Part of a small language model's weights.
Size: 12 layers, 3 heads of 64, vocabulary 2048.
Architecture: rotary positions, no biases in attention or MLP, embeddings untied during training, normalized queries and keys, shifted keys, gated attention, value embeddings, a smear gate, an embedding shortcut, skips across layers, capped logits.
Training: a variant of Adam for these matrices, 161M tokens.
Each number is 128 + 32 x the weight over its row's rms, rounded and kept within 0 to 255. Layers, rows and columns count from 0. Numbers have three digits each. The size before them is the row's rms in percent of the matrix's.

# layer 3 attention output (transposed), 192x192, rms 0.16, rows 127-191, columns 96-127
095:085126075116048175139126147090088163135195130151140164149170117157078118137199147102132130127134
094:109075097124102172075141206138148143120099186126096117151110091120151127178071153171127075153121
090:150185157096107119160094120168128138187157108102137153066150127088132193156125153156155076095072
110:156138114121099127103151117111135194069159155140132143127129079101150107183128126136104088130090
086:068124133182117081160193109137078150075129164147088120134151078118176115112155148108163125138179
120:106042092070136155137089078191093147146140157103172168139159118101091122186154147146110138108137
104:105121107131151124158131170174139121128114189141110184127166134062109096110149139173130135136087
109:119086208137060203128177123130110079177130195125114135151120181118115128148147172078148126058102
085:107080109129142131099109157130178124145130096180141104120072156134132087120095110209080093112092
107:135112085143125117151099148134116119133069148132153134152146056077070117167194136094121158146114
103:145222164194085096224109148069084167160102114124176114074158113163172129096145131136160147157090
107:111133125160131170133090171099132078135104093173102131130105057118051149148183108075136134098103
097:093064144136170117119131114166125121066139165126147049181120157141111069134152114137193114111086
086:092124158127152186133174120093187150093123191118115119210123131111102110118167089150072144138118
099:084154109153150142085066115101085106111125157127197124105125094190165131161119117135181089162119
104:097087165098127136135109087146145125103175101143145146143067155110165071095174112111107092153116
102:129101115105112164130121110154143112158204142161075129157122152089062173152158088092120137180113
094:135229164131104088176155165073111157206128137119129129133129163124155151090138185116142151127148
103:154059172178064148206148144159129149150159167119145120109160156115137138137059091116130101146122
114:143081118119163134196152141098114134147073157098156142115151141139087113137136168111124115135142
092:160066158121085093179097086155111129171159144142133112114131130168069105153134092136150162095142
103:165118131127111159128094121180113142114163157125154092168111180132113135143141123197116138167148
105:124107115126123116129109135095145140134197171138149121097157142100121189096125074106112147147131
093:086147182148143113155148131131103092123121130148168113083120105121083177190217165128157048125132
097:117135123143089085122112088173149132174100115110078145129148128110172176094172150142136056189157
107:163137090103141187144067126154145110088144094126179139119154167116086148185104108136129092149078
087:145015179095066117105114113148168157098143141150089132181074143126145139103116165122093101136124
104:119129181056172102133072083099174198132173160107098120084105122120097102138105065121114185084170
098:125152146168135084109142137065120191161124166117081180087124060168176155097099128079105107134110
105:155209141149164100121179196125215092131087144111091166136094057106132123110111123162150097138166
097:115101104173154112088070148188106168118151158139078152152098126144160113121146111141157159143183
095:123255122153088157109121124121081118151120167108119128120119035180128132174162140126159176108121
097:136068148137108134141124177138082115146160115076143069162196095116044144196136123124095140144129
097:099240083088176130125091187116103130146101080097115138082143082185124135160121119109143084135105
093:099088101114102095114126114162115151148117122131117150046133122180150111163147127136094075117108
103:115144131086069151198105131141123110121138102096190166090185130104095136141125153093075123136130
096:103112103082121112151153091118108137149143132120155159118130106160103183194109107112142135038180
105:129133116174079156161105063136151165170150220148133122135098145090172102158157074134167154179157
099:087111119093155062095144082115165121092111129121132180084177147166075101100114156116107130120116
114:166162109056138157130098151165130115140129076095161091097131134135097096118182100121099131138059
102:070143080184090098132112177175120147098168175137113138071112105174155106148120150184088076173102
090:096199089078102170095133159205118116104175178124111130124128123143116092205139124159173137093100
102:163204190176184119137157121110178088142104160117112073194119117090127104063121130136145117091134
098:104078112069110117089125121159167104072116206187046125138080141099160175096177154158088143071135
106:131055109123085104057162144115115119081111097142148153148131047107161119229097162122116105123066
108:100124162072187140120202146117168121111138067103117111079087095143111105132120128163157154102156
100:134149097136146117092124165101104089119117088150161159108086063144157134111102140112143150122163
110:088098080153108134132143099176098093125117089228085166119097129110160184117122125146116121135155
104:116214103170188129101125087076180082215126132115083085090107143071095133131147119139142154071129
096:113085156209161097118137147108091081123101111113122126116108154116143154123135126209150049109125
104:160120120117100096133102091166076196068076158142107123111111177141174143160154123134110137170135
102:125060206095194117194168064123111153070114086142137094147126167149109036141089124104147089134125
099:163135098063149108121175111116136106091095083041111091141120117137105122136127142152124109146127
113:175102053095142126100121149170141125123088117101129184091179132207102117208107115137043126158123
103:189179125122123115122157122086129110187070149146093163151128126166161178115117127134161155148170
109:146123205112086139175176123215082162126143131153179107127133168081169144123104140152139079158113
093:151142164055141135122130168091069131153083087121148073144178153171091165203175159099124202108109
095:084120073139121176074114111127156111139102134100147137109101041165120122154168146210116110085113
115:115150114124141107108116152145135097088132160127095139156110126087142087094120134158148174152152
111:137165173194114162154136185087113149132103074099138109156129136128111090114119116145136131170084
105:191155161115144142120189156084084149127083152136132071122107067127127124155108153156132151113131
100:123178077157070128128159124194108127144141134078118113127160127127140119119122152105134212142132
105:127082097150215090119127140108121084105047099111142149132131113148123140068117144131095142140127
086:147122140136111101088073129143101142154120154117086134140129070137144076153140158140114138122158
098:116133094089131104149160141106084200136067099122143193062166129107109133126094139114117106171096
# layer 3 attention query, 192x192, rms 0.158, rows 128-191, columns 96-127
113:148095129072179156110132146156169113149156157151120110139105126120149112116162111094127167071167
091:169110083177114144129154133115102068119118181166104155148105140175133122194162123120113131136143
111:135081096087156164114117150127160147164117126141128070149128103100145116157136113073123145101125
110:156124097183125155117138106115148075129156208182100146159087146139109100145149126102167119111154
102:130190148106134111148108160136095151152145113124147138058170141161118132099127111168104123163111
115:149078135084132126144106084120123182099138145110093124125140107139130151157145158142133103130154
102:168065108115099156119106165142149104153146126097157117170153127148142126101123130080068143155119
118:136148149158081165152129110078088110149142148151151150100173179138125095091088150140143107136110
119:080164110194141136141163134132158090135147136149115157157110108127088142076115121098127162113111
100:106224085175145171134099176103134094185089116084176130068148087095128122110159075123148110121092
099:099192079132135150126149146094121075190126099088148121121138097122113124071141121126126149151086
106:125147144114111188078152120104090140150123163102108137102099117132157080171098076183153118146119
120:157073144123134111117109098138138173120136153145108095129108101124156127195129108145129118110161
105:103073148120140106164144166163128151087122106112141122201117144141122129118125135126090168129178
144:095213050146177090135120157127120078155125085080142137119157095117104145100148118108131144184114
113:145114095128092176033131121121134114169119148078128144105089097157146093142146149177160105158128
105:101172106133141182128098162149107099136148131093147131119172184153080124156085147153153106105123
088:140121165178123075146135122125196133121112126113135100103105114102102207070178136080137107110176
103:134130082136080161077097168130135096147152065096136180109133103140097090126125120158201129144120
117:189087169066085164087116092129122161107121144163139118090104141152177124168115131154124109110164
109:112119152171110106199169137121153141124121126147123117189148163115069168071142135046100126103109
138:141133071170123121046162156124152067159109079055092096122052048140138101154130120141154127115123
131:175098113111094132098133125080177119114117112138127128077115067148141108113146108172177117171157
081:130160124080141171117072116165065130131164178127119151088180154142176079187118113167104147135137
102:122150097135152132171134171123113121158119193114105109143134162109148141104121100120093138135086
104:139137156123095124113075088085161128082106160140170165105175171120116195122092138099133103110140
091:097128166158144146104104079082131160155146156123123106105158130147179116063119112163131121116137
088:069153125170206131153119111136088161117095173102122105119165135071114153113133139097065178164119
080:119171083131153171136153143094124141134113164047133117105158075088139109110123064117106133110051
088:097119115116167137128162144153164162105191160147137087087177117132123151109138101094086093187051
088:132136099090102146138100077110126181101083154153166161119192142141115158169079121137106143130091
094:116122100141100142153112097240074116152101114085172167155155153120119131146132167044093165147102
087:108119142166080144083154145156170082159193175150076110174120104156119124107115134117133073123154
079:170116128112120140132106162105112071135150160145128112116122148157120120183126137138065127107073
090:164120129095155127076153143117117142076121133110135125099125101109085076135112135165118125123101
081:205080126092122118147158113122145142054170144197131150123133167150116100112130175141108110121130
089:119184028171172092134129153155123117167086113066117128114117086064153146109102073131133140104116
082:100122080124181143165074099120116128148108169077145151133097120080165106088148110154131147187087
092:104112181115098127135145126164110139164156142107100178199035143144179165079117160122116182128147
081:119133131113174123141123110134140077156134146180125122118158149187160141119144155174103133145124
088:124160112121189062105103128103090132098107124161179135089119099073171111120136121193121187109146
101:127146070178209111152112153156103094144162111150133101084157122104104121191172104092113107102115
085:109163102126158065122102147159105082132171146157095172117123082109167073139149107207162140100147
083:156146087191121128160143120096161137146065099084182071132133103079104187105135135121088152149154
094:116129139142153103133081124094149098148097143090107089129075134099120147112089097087188121068113
092:110158127155139133106188139109140114142090120092062107113132073160106152133134100134154095122172
088:117122188082053164119117144177130127140146119114126171147131150186136107134112162102127154106146
097:080114157157125164108154107127112170112138088153159149128213123144099118146174145090098146162090
084:146078188137064126148162073093153161136130123140084158198094139145101160099111143111128149151172
093:084160127125147135101114120084082082171117129073119121131179104195154132195103157132141090105145
085:115107141072171118137121100147114133095094122065145162106125124155125132169096149128145051162136
077:100190079148160065126139141098100115118122138099112041114124052090135097204164108178128098090100
090:128119140119102113139102059105129143115088111080154172150154094120099145158078136102156148109149
093:098168126116179125081089138151036155098102107081166138129132169093131139169124079124108170103143
098:069137171108151150102089113116123157098118129062118106077163138130114168183095137101093119092144
077:174108156077054149183097077168151142135156082166146224132194185152135140150151156134131122140128
090:136156126156127101096137102188086126134064105086132091160044109082116148117117174154119144057161
086:169135095110119142149063112181153107142147117129147137108180155179100111141086134130107142121102
073:141110170099171160140102091168091101140108181099177079147094164145111134167126182138104120128114
122:137073170157082077137189105134151125162123121160125171213050134124149130038123182133152166164153
081:128133121171112097119155151142085149164135105133138142197040181113155147073115078110149174090161
093:141169141051198167148040111154120138089167184141159116045201130160108201120187150125115100163116
088:170147090178066157109176178131126127069162113166087123097138109102100079115142124101139109073123
097:165135136152119139145161135188166123143179152175058111147062128128124121145152120106110134093108
# layer 3 attention key, 192x192, rms 0.157, rows 128-191, columns 96-127
084:190136133092073109123144137104111168122086107123129155095162132141087138115109147114160097171103
098:151111121155125161125134091102117138155119141188092118148139126179163123114133100074140131135084
086:213120137119043138121149130125131106129099145123104174132100104170113143109126153112166098148139
097:139115113111119112121194063100106111187153160153128140158114106145143145126120122111166149132141
090:100163115150072107168144190185128121051131113135134125155143145123138106135139087130140146101122
094:124064146108074113123195160149203104161165141131118214155084093195124160061136108101177136105139
107:174068112116109126058146106107157109170093116095127146115083099148143121124155113125142131152133
088:105171098175189159121127141133140144086080095140196104138152141094158069146135120100075183142100
109:111187096106139124149114160153068125071150126097153126124203110084127094183122115167145125125102
087:149184102154094129176141192156145086074137130109137164151165053172089114085131064145106129067109
114:144163106139100122168097181098126129101137096133132126076215139122051118105134092150096123103146
085:084083128157110091159154120101194089161095151120070138186067208149187171098100153124119179133155
157:193096140112143141109120079126166159181095115135132119130087124141168110152128143123141092163100
087:099153131125143184085101098122098130127190139160149095159110036089082101148129118114085137095117
099:128158077147143105185115191124147074144090130092124140068173108138135184123143081118122116114107
096:116076170119118135129140100115132179174109114164115135154097172131128122122101142167181133177127
114:040138149163186114126147098149151071099111178101110111157079088137165119115122145159144158077104
105:158135129129094118132130195127172106169094077117123180059099136114127135097151149111153105152158
110:085102129118141131120131071114148125109083151163134137155082071117161121123174193127229116173129
161:146097140110133163088112088148141140138149131174126108182069095127154091124128188166097164127108
112:151140084154112132161116183083155080142096090095104138076175111150116205124156043071134112124130
147:132100117144098124115138128113138118181092117100134159122062087165191128143145137136154142140111
188:169102129097112142099111090136128142151142091170158109147114111121173069128143179136145124182120
084:146117174075140126113111117171097138073190177169134102174086133146126056127094186158091159141149
127:092171123176122073133114161116086108128118175120121145117126099108146129138132088116105137094112
086:160197188111154127159099144112176166095096086123097166084119156135141216133145096123136108185130
086:099157151131122108111118103195063116098105169175172134146145188112154087098132092087172092164172
099:082137152151124115132144157193105120103127142094130136131196208126091178094159157111134148124121
081:126163085133168116136154096101149172134101096165138117104161085111188079132113115056105083105112
082:115130118157124169162172061116118133129094100145169095144170087150148117108146126091099127133058
082:131183124119183068125136092120171195099117113151110082160151146188167166130105130144103168147100
083:112110113138132160140127163183159065119155175137119134153069088143089180127176172149078133043100
098:088123096158080156169159134066205136108150102122092183150117135182138155068145104096145116159133
086:133104122119141116125173163081131138162131171100073127129078085155144152125145133156108116085160
090:080110114131179124112028126077178135153150101118108144109118063116147148132136159110114160101118
094:169091141087157155111121152174106098135145145142144086116144190112108127106170198148139163145157
094:077162092176163065126123122150167125120103148098096188104128102155194175099174176100107104105117
103:118137153124134095149115083174041109117169137147122136154193148125154132178129152075125082104138
082:101117113155113136159071119162156175059175170111103148173095189096104133104161116114121141128168
088:123134158122104165136112063186096124142062097117157134109188149168153105090144185204120178151133
097:090158160166201114134154108158124185073120155119153144117154156124100096087098179207132196140104
091:153110140114094149090175150094123062155103156079121145064094121147093160179151185110143075113147
110:093149151135138124149099100147107154059192173140152141099130159134098109114144191188155105149164
093:157139113124139096107199140164086082222083072107114114108127082095137126133161121087088118166136
089:163155121166133072160085148105164079165102119155067112088063121110084189194115092087170051099103
097:110136111122123108119096122122120151123123149119163137130121099140121118135164130148128134153113
090:083120165114096136118101179149190126106136198111150152153077140129130129063107093124157124052163
089:122109124154147151129149121093135137083136123148138124139122092163089069144066078148123185137131
081:165110098089103130143073154145105130076158124153124110142139155098123126119134087082153121176196
098:072110185178132123144174103163080099124113209109120148109143143151090160155108129148141094109187
088:082096134088176184141072076176095124114137170098158089136167109179150149155127189158107135116135
083:088172118199139069129102126087214150115097201114134107077149075129119115143123139172172104103129
087:163104135104129097138100128165173089104094147121156134097146135109047194115130158082153096120130
095:117118125121185187109133124067096181165138107151141095106129098101113168196059116154130141103135
080:082088163150163150156143148126177127089080186068133116110119137172093206124102133150157093167150
082:192105172015114140129100173169163123133156082176091154111129182146140115156066122091119116138128
077:113158105097174163125123171151115174106130090132092169110103101132137146108126076154140157093100
080:156096122056119128109104161183153075168114128152127153113091141148155164097143193037163104086111
084:138131163079119176152118150134021079174179142142132071088132122165114133193079142142133128048120
081:171103076116092122139138095157098147073177111167136154191151146112075077086151104113107196124136
079:127126065136137167141157121111066137174096126150128080149106119085149131128168127139112178168157
098:129132147050128181136063188157087158133155124140144113089176169140118152156145232137123073126140
092:152122094126153161096136154087207116129134115110066101121081118098138145110154102098123095167133
091:123166118157087096131086178117136151124160127110107094139064159119186108136182117135127115090119
# layer 3 attention value, 192x192, rms 0.171, rows 128-191, columns 96-127
081:122121093122034093148119142197106094159141102055128120101132164168129108183139183127141069157105
098:106124132122162145154138084147104126092150149127141173130147116128129135154057085146093126099090
108:124130108105087101174112145175088145097157057076153182145154144165160120145106112104134113121149
090:103124114111107132126184163134148140079153156118091172162117091108151153080128148132145167136168
106:142100137118152129128087145114095182087124064147223137125134151095150097143080109107129103154104
105:127154164117159130127136116123140135138081096125148142136157142137114093144137112149109195129088
117:109148195125127075155124109083109091150154085068144139119136120170148122172091132139065095110060
091:139137106143072103113154111088091103130125076155143188145155126144154111103110126163062112200095
119:115123131092104079154145147179089185158125082108133121136147142135149141148206126106119122173166
104:139146139183139177176140164055165086059132126150123197106140088131117091082181101144102126168133
117:120125145101105136152160144136111088112135070095174139118129066128150128149193122128081074140156
093:106134050080133117126159155109130136111087085088063088158144104117119126138115103142164106117111
099:116130107162153164149139153174108110122141057046158107120108082111129128170207128106181111074137
082:102103117125111147160118146186137172163078143117116136121114178110118107130166114113149154138101
102:121129136143219111114100107104162124176039113135099098068132161096090109130130132142204134129032
088:118149143098147185104151148116105134127152116185156085142150146122115112134109103186150187130117
111:090129140150111115154156144079189121111144150115079097141091141146108112151138143103104074060099
111:134146101158092160149128125053127072143189181141134112160115158091100102134110124179121111147062
098:124100092185128137173146130169162182118147135124108150138135108083098137124161127130134087160164
101:147109183155186118117097107087152183053088131183156107146118116119130133097074120095114168166136
104:154145154142143173111082131118137106087118096164208093102073125110148068184202112130151073165145
095:144122106144108045152137094076136132057184139182142126145116134151130143100099090089096127145192
101:127143168062128081199137116086158173091186141136000128167132104125110210061108147138146130103094
112:133115209087123142151123119129087123138157156159101132096106143121133175119086103095162103125124
106:134140080166124161155056135155134130137131104145175167122152157126123127135106090171142138167077
130:163110122128107148086125107115143130135146120137115120121071132107148095128150177141176119165148
114:118105138152129124096101123132119144120070120104176068130118160044151122150152151117119164161163
094:117139104116100170139156112182101129118187144106156188096155154136156096089118103117136163121212
107:107127131151082085138222145188123097128107080106122180101157087156168116129182144144121085132173
096:111115095123175155093112093145117136134149152088196171118109137171141104094105149086177156129110
110:127119136068128154109162108199085110112112141072141145095153116172154127190156154095105133093149
114:163127161133121181134071171113114091127112144143134114102121124093096112124177120121147070161143
081:115109110099111085162140157151122105114119089119137118075181107106119113175096057106122097085108
084:138117149185149144195080088110141101119135176117109236161144186106133107055071112142105133152069
105:157149185130106119158157132079130127116071119144131137104146144083119136076074095152149122148101
098:156105125144115147140070089173149214078088181165162151155139176096144135145130121102107106195148
105:123129144136185210113111108159115121059140152205197143147117151165134103133115105086133164135184
118:141135113127133140127168133084129130106136146145145070078108191099106118143142096090156143122105
101:143128096110142096127119114137124139093121066100176135062158127146119121164179085091135094136123
108:158116130175111143176127118156141129081109156158095168147146088123122130077130086153130126157122
093:129117141114130112123173117125099111100104086103124171198175136149174123128030153177094077131158
100:101161113153124140144165166127148083118066085044143149092126106154146084142236150144123131145125
107:112136110119188125074094095143134146189092129090123088089117146166116132163073136098178176082103
097:139115129051080068152120109181121189166165117121132147107127195145153114102099177161109113131131
098:112116108087049077096214096090131157110123130077085103137143078124137162145132160150099108134076
075:104071088122109082113138176161140115199077144179079132166120155136086145159153120101132135124090
098:116111147146106116101129099183119145184156158192126177194142166174103168056092133173104155104124
127:139151084057180157127147121113153115166099108124070056060149130175120129149141096149108157078061
098:154125131165066113140108147128142083141121142120095077151055120155100088147153108171095124094145
112:108077136151196125092160112167116186105109172154157147172107132140100101100092129096156190150124
112:101100117184145113105174129098178198066133108135136141185111126108085143101146209123102091160130
107:116130106086093074077145157082132188159136109171084082122131125099121157127210152176145142132099
101:178121093133128107108117132116120155107085130153158155072174172117144148088117075091120157196137
100:107149100157145143138138157123199086138115086137118155062110123153106132095163138147184059083098
097:108135152147143133161166112000133044087090127107103161156130097160091120135109112153146044150055
089:093105138096150102125120146151118170088142124103135121135155077103104156136111142101146165204133
099:140114113134088099141106066146073120164110106072161149127156154126152150159164118124056113162146
117:125133118154117104106117150097124115112079175144120113161111144117123127099090121111115151134127
128:103121089160121151144197130114134102100151085096137179140122042157119122132176131111126126131157
109:116136182081110145125123089124117127156116102063142141122142151168162146158160167157110115112163
101:113135150146121148127157173139085139104071170148124172143182133119152117128095093119144181151105
105:098082167106096097128136163153140177208173184196096170143119111164106106139132120146131185109088
082:119093070113128105076152155118129101152066136145121101117161166142137121117116129134086135118127
100:169116167119130140124133119141122165115139174190096140134144155096117186116118095125154174122131
# layer 3 MLP up, 768x192, rms 0.168, rows 0-76, columns 96-127
108:141173118127168158117118132167131185116175184108087151123125103142158114099132104140119137182093
094:096110047086134102141075163167118100099107158093199108128112109116110180169144121049068128144107
095:100122115064152160164187115139131104128130129124137167065131204121085118114154141148168167115142
095:164192166137098181137099132107127112120156189126138175120156122131101157082124102151151119168101
104:140127172121211174124140135144158066133123065094133155136145138115134132135109115140114087101125
098:089142130177186122143154108142118106102082162124142114125141102076089124162192142185183129117061
104:119157140095190101148155115149117161127182121155114148088171097151058146095151147089117094118117
101:167127163134141124136143214153142067129175088146149129101125116132090075119134087168084121135125
113:096185083185121161144169122131132161089119115099207123156134166128141062122148060141140163123157
128:147136104104114081171105115124134145112160109154111109093152163102107130109106156143142159078083
105:137130102112138145117104123110105127211138086163107107167143154106140089056115120120121132040138
098:080136146129106175111133144139096149134088138094116155153132138102177133107105074079102089151131
099:086123089107159135120116176093120154093100149142108121060144104105081155145184105163107082077095
109:138195115157128115138153119129115109121104102151150134064122127063122155085159114124109161045155
101:101132127164143156171090161127082151114182125090091108152177156166110192131102127120152124090102
101:130132142107184130130099137103151177126100167121115143107128142175090133118122139168097080107086
098:155185101155130096154152118134046137080122090122067153165129157081138126088106055110097196140141
099:144139172212129151149132122064113110169148136105073157152136111162102084140145157089168147110124
104:106140120137165194146102095121080081099087120104112107109140093141139083138099103146162105102085
098:115182143112157112115088140090063119170188064123130098114189131106084209093153121138103088162136
096:097126126144143083196107107133158159138144192130158113105179094106120154136070124123141183084064
100:136143102074076129132150136163114085147148152070173147079123076119152112160179139154079092155113
096:085126102096162102140123155139136056187074136164122156066148110179119241139130173169136163125100
106:145186096126181151129101147147124131131080158125114095148134169104108186152120141136126131098098
098:174221131159122141124144141135111148167127076123138172112129195069136109124122084181109158116136
115:163174029179142154144134132128176065157071123181153153074133114122097140113115043176160132156072
102:142139131133165129168125142101137089195079163061052130133092136124147103148110103073109190169118
105:112136147217193148149162096122098158078138186132152127113111115155088152137162141120169109148083
110:100120182186115097088079131158097181163125151176159093102125094132114117156146146098111143098071
100:106166141132123168135163184152170158122126066168164079129147144114076168138187118190083104141092
106:120116145094111144160150175151094062117145115115141099133126137108076095158131153044106132124120
091:160202090172113120145139130122114148128117176157126124143169110070127105131104138098150084132116
101:086117161107124100102155163168071105113124117152121139143161085110128089143143135190128078123129
107:119178124121117082145204129167133151134091118059070116131133160127136144177113115149148190130138
097:118206134139110078120126134044135175159104094102093149176110165178057167129070121097182071131086
100:085176168086118161132129158111109153114119201135153098157143134113152201119175130172191124109154
088:123143191152048133149163205128133115160134113137124145104180124114088125104157146146074143184079
097:073138088128113142147065101096107151113152155105092069125152087163097146114130119144137113144158
097:115138166110190086160131136116185103116197028129061126143152119168135170105138111107086106166176
119:153198093139094101196122147135070147165105138104114121151118142137128129137100098083122162072099
096:128190078144126148126141099078144081090115126074181155080157085093072085059061099140118140133088
098:137229164178126094144161103090181148087100121124116104071200143203087130110131158112110090129107
105:084139093169094099200195115074145098128126092114090104120168113142027148137139079106127145134160
112:087146180145171157128141133149153124086095100128162171095145168105158096092134156150066177158103
089:072109149135121168146155161167086139170132172129125066202087121172145163154123158094092132127089
108:153133110138148197165133150133147164135165145137154066098154128068134119162092087162108093117098
104:121160088101139166123164154096153149149124102120102120081115109130119132125143092116108165132091
108:127230119189142128119149114125101112109106035094118088146129149144168079138155124113093123086143
100:106180045144090116160153166162109119201126095099146113096120089132118143154142089115154180123096
095:110156150076115139086116141101141169115098152135141096138173085126168125180133137118126141113054
093:144195177164111146194171100130115119165079120154096160122152180093146149092168129101163181109123
094:137142195162145136111172147106108096103088153131144076086128071158075129144110043046089120123122
093:053142149115133167140115082095156096151105159139162159098132127112101115162071106144121066109129
084:147129119169161095155171081099136104132113135166101125164095107147116120094133173105147160136127
096:097129093245147112160105072101116137157135067170159170126115142146139123129135112161104088137140
091:139149129142187132140146144113098153073133146085105124153107068166133095161102068145099102141108
106:136166097078094094129162126124124167118101116113149148148133141106157113102122094181122158129167
104:132144108054171151153157150132094105128123149071111106060084119146072137184122096109167111053099
094:134172135137171114175140135141129109117130099156126153101141114131150137139089139164142159116137
105:151177098129116164155106110132099168202134121126146160079238126151112073125108101157176117103133
088:069124131120154103107074122136100129153118159116154165209131119185091129064135126072125147170132
099:123185118113206130145095160095081109157133096103135190099188081166093101162115137130132100143131
094:149128084131097145150143130072094110174111128085120078151182129075136138119077122099156114171018
102:126132091195086116136139102126144131173159103106124175124118149146150143104106081075148111133103
093:124146132125125111089139152131075052073080171089176107081187071108120124183081076199156125077105
104:117130148116160137181133102083121051121164103142171198103179180144125162113111155114118125095109
107:139119056179158067136127147114134167110167154152117116116121126107119144130146153103162147149105
099:150150089129137130176142092094111140124127163166107116135105104102056114122138060140149137166123
099:146138153099152094155103151078150059123155167125173144088140143103073167148062151152105071120148
104:113158075155181144123147102126101118096082132078146136159146162176092103166078117127123104121161
105:091137131147114124109098140110144154132192114119134107148149144097124136123146119176118078123187
103:109134109168178082141105155112075097042084107103145085123144083056116106159132082164129098086120
100:148173109132168073151115117089083055141178133112166117092199109165173120087146133130148156159104
096:109119152158122119144136147141087111197093137120097087127095042133137094143160070122099126108133
101:103143132147210151146155198103082091070064124124121096159139083094080079143112034079134143140173
099:084158161106165133136142153133136175158086117104092122118122145144062168092161135192124121130159
104:155218141124159094144126132100094062135179112152168167093160097099172130148172081094091121119110
# layer 3 MLP down (transposed), 768x192, rms 0.162, rows 0-76, columns 96-127
105:163162120154149168163137149117095182161104118132126121092106068174133140146120114131092175092096
094:062118129117125121148085094171159131113160136150108188173085111082146131110097107095112093159094
096:098179127076154158123125110111118153169114123152170138101134105101150093189153119136051101148125
094:106094153080175140074113130089101164115148098133142124103143128109130111151169070182068091138143
106:102080144113149156041168140144147120067097095120116110132094139129063170158101115122156120156114
103:117116139159162189080163083192104122076089130090094124085117156092159126143149097087104181158133
101:120132139092129152093160120157117153147144163134103148095133122139145200124156122092216080121182
098:158135114128134090109120115156124107118104061104138204070152089162123153098174133148109090105143
114:135157153159164173147108132102140106117101171154076113143157143130163207103184106174140068116115
122:113130158155104116160083098134144048069159113155082178138149186127129123156131181134136162102178
104:103124155147092144124153145124133079155076106172132173135144155107183048130166152144109138079160
099:145165193145106118086115101058075124157098116150139138105141191145131126080109185181160118125157
101:148135052162114152115170089141165088118168144135063121094118082142113112179137143077107145125182
105:149077119170125132133153077119083087110077111097106110086059155078168080144122124109179117158129
102:105122161135139142124150112135111155070062098185129109081143188076094095163161077137126151118155
104:113105098111146139100128170117087180164129186144110168149124110139101163093091160106174037164128
098:103129131106107145138126159102093130160155115146084102076169152126141112145124170158131083136162
102:067168152118096114106139107125110121126161110121126117112113162143190161119188141153125102087140
108:148118154167079125126083112117109135115111126076163127037112136134130093150149154138098092115102
100:156097172135095125142103137106112108165140064134106200150191081172154155115192126095142088120097
095:137114135100090106077077137114120194174151098143144132079176158100140098123124116137168130189255
100:149182100145125163081130119092105104099108082123087072126091093146158181089176110075103115093182
096:140153091131054164119154102147163099172161098073163103126105170154167143135152151134070142133120
108:139075136121164135084176059123149137087124128104183108115127120163112146109120166159164089112166
097:152068165136157144147156128082139139128133131118125124104130115114153063126134114111151159151135
110:126101082145139146196089133123113143113130099144144121104146141123124094105133106126201090088058
103:174090187166071135170141185145111132144135146162151130094120120149130136096069082119145120163156
106:159076117136133092069133140091102155081162156175118130084127110120125128128151117088151055100088
110:111164154071128142159150102188107150150142121127119116155082146086167126140151140142087096135085
103:135117191097082098135127139064216125169122131125102124105084139141144130126157109191089096108116
104:099094158131120097158137141181116092136169131102175169113112144132124065089117106089147103132116
096:130180125149117125140142129145134119055119121082047133136119090143152108165084067134098103142161
100:075188108126122156076118098085154091111154040129130142089119137137104114110131123113137161163124
103:138145180156160131090089172148159201070096157158095089123086093088147125138147097134105134169133
098:175093162122125090070101113149130132076204074105110163128081132122084161142086149071147111151163
101:131195174116117129145159098118129111179139079141111113133092185112166132164148113186157142136160
092:139130133076137173147158140094151120153186129139158137064166146175111114107184136098093139132154
101:129129163121113131107111072159162087127103146112173169105094170133115152141143131179118153159031
098:127154146075127140131101140172134095091127071137162119116156081165137153109098176153157105172114
114:159105183082109119119100125082101070087176140126145129148078137114117130074090167169102101125128
098:134172193094167112134153197056107111171102117131142177115137103119148115129136141104142126100150
102:191128094130155093090126114104119131096133152123117130107167127142157064129143107087122088137152
103:068162177137122139148105080100163134137111154113177133075126164166074085125117054134163090068151
110:127182130192142170159126105053141108128155115134160161121145167167156126114142142163131115114132
087:095102110128126107123095053127074168100133158148156120142144113189147107158121165084144135131163
108:173146111139133155106149136127146126104121158089162131156131146117156073152128104125144124216163
103:129135089159158128132148096134164100078183144187069093140113140103095130169124126129180098058154
104:125091135136089152157192136146111102197117134139093179156121082142097130123148114137134141045130
105:135121156144121155104140084118149117121126112106129129125073087121154149113214149136117170141099
097:108174156190143173080167159090133112137158117104160172117110168169171164092141140110124175109124
091:055106127064097133121115133107142173138132014146177088134113109110133173077154123141131146127139
093:146213085097140073111163133168070150147099087159135095120070124137171104118153090132150151129150
096:125128188137082170195063127114206137129091150118156165135137131114117111108127121141113112096178
090:116096170121097147128149128110159131067129100116113087174103116176141189069114134141119136104128
096:092129102061119141154185111131127165136159145110169153136152143164117157102177191167129112107160
091:166071126160117093106122119187163051099095104120138121079106115117139147144113113135092176119149
104:094167132076146086127189098086163121075171153072178095107109135073179136111116119152094123086114
101:129161141124153165126076154141143066150119163145126149069089131114146115147121122090141097138073
096:084136199068132107139073099167151125129088115167128101148104133105129093109187191129143133094138
103:114134116162094117083194076127123165166113205158111161119125133153102148036151098078144116146104
092:138050129138098199097089155114160132147146079120056183110105080179145086121115125126099109119109
097:157018189066120162145142099107122111082161109110133174194090150109050164103106156095138135126124
097:157154146171134122150160135061090116109206161118125180127076082133132122135111186118107122095146
104:106135119178062155128156033079128135203165136147157152123114128100139072095104136172126141105139
097:121173146076122114083141130125109146109137111073115124129107121204167097098150123166105142209144
102:161071167154104209178073181128171131090121159117099092049101137192105184142112144115164080176126
106:123152098101141159074132145067098151111170136173110099095107112149166117144120126141130129116120
097:164143156125116196103164162146124201115147123108112192132206168174116112144072111141153132156061
101:116164127162160138090152127211095086109149116114116125162130064084138104107156095135158133159145
105:098124097127117146148168142176082098158100077104070169113072118109168124160113156123127119112171
104:110140149077093118128142129115067162137135096113125140121074141117140154120201166124090173119176
104:150170104134086075056036106145094087122138126153125131119081078134147132148079108165110140113133
099:128154158133149085116134083117130093084060164122169076134170139113166070096088125172149179127100
091:076167079107189122161117135131157127080168072127141158129123139114092147123167119179098173148110
100:132185147085123131091093085181104130163107165171119189100125127131109096175170133140123075145137
098:121175181065132155120135129126088087103130092108127161058090159164157195163202170130142099130126
098:100179119131145125122173067096120188133113119194106196082163173120146081134120128130157139090119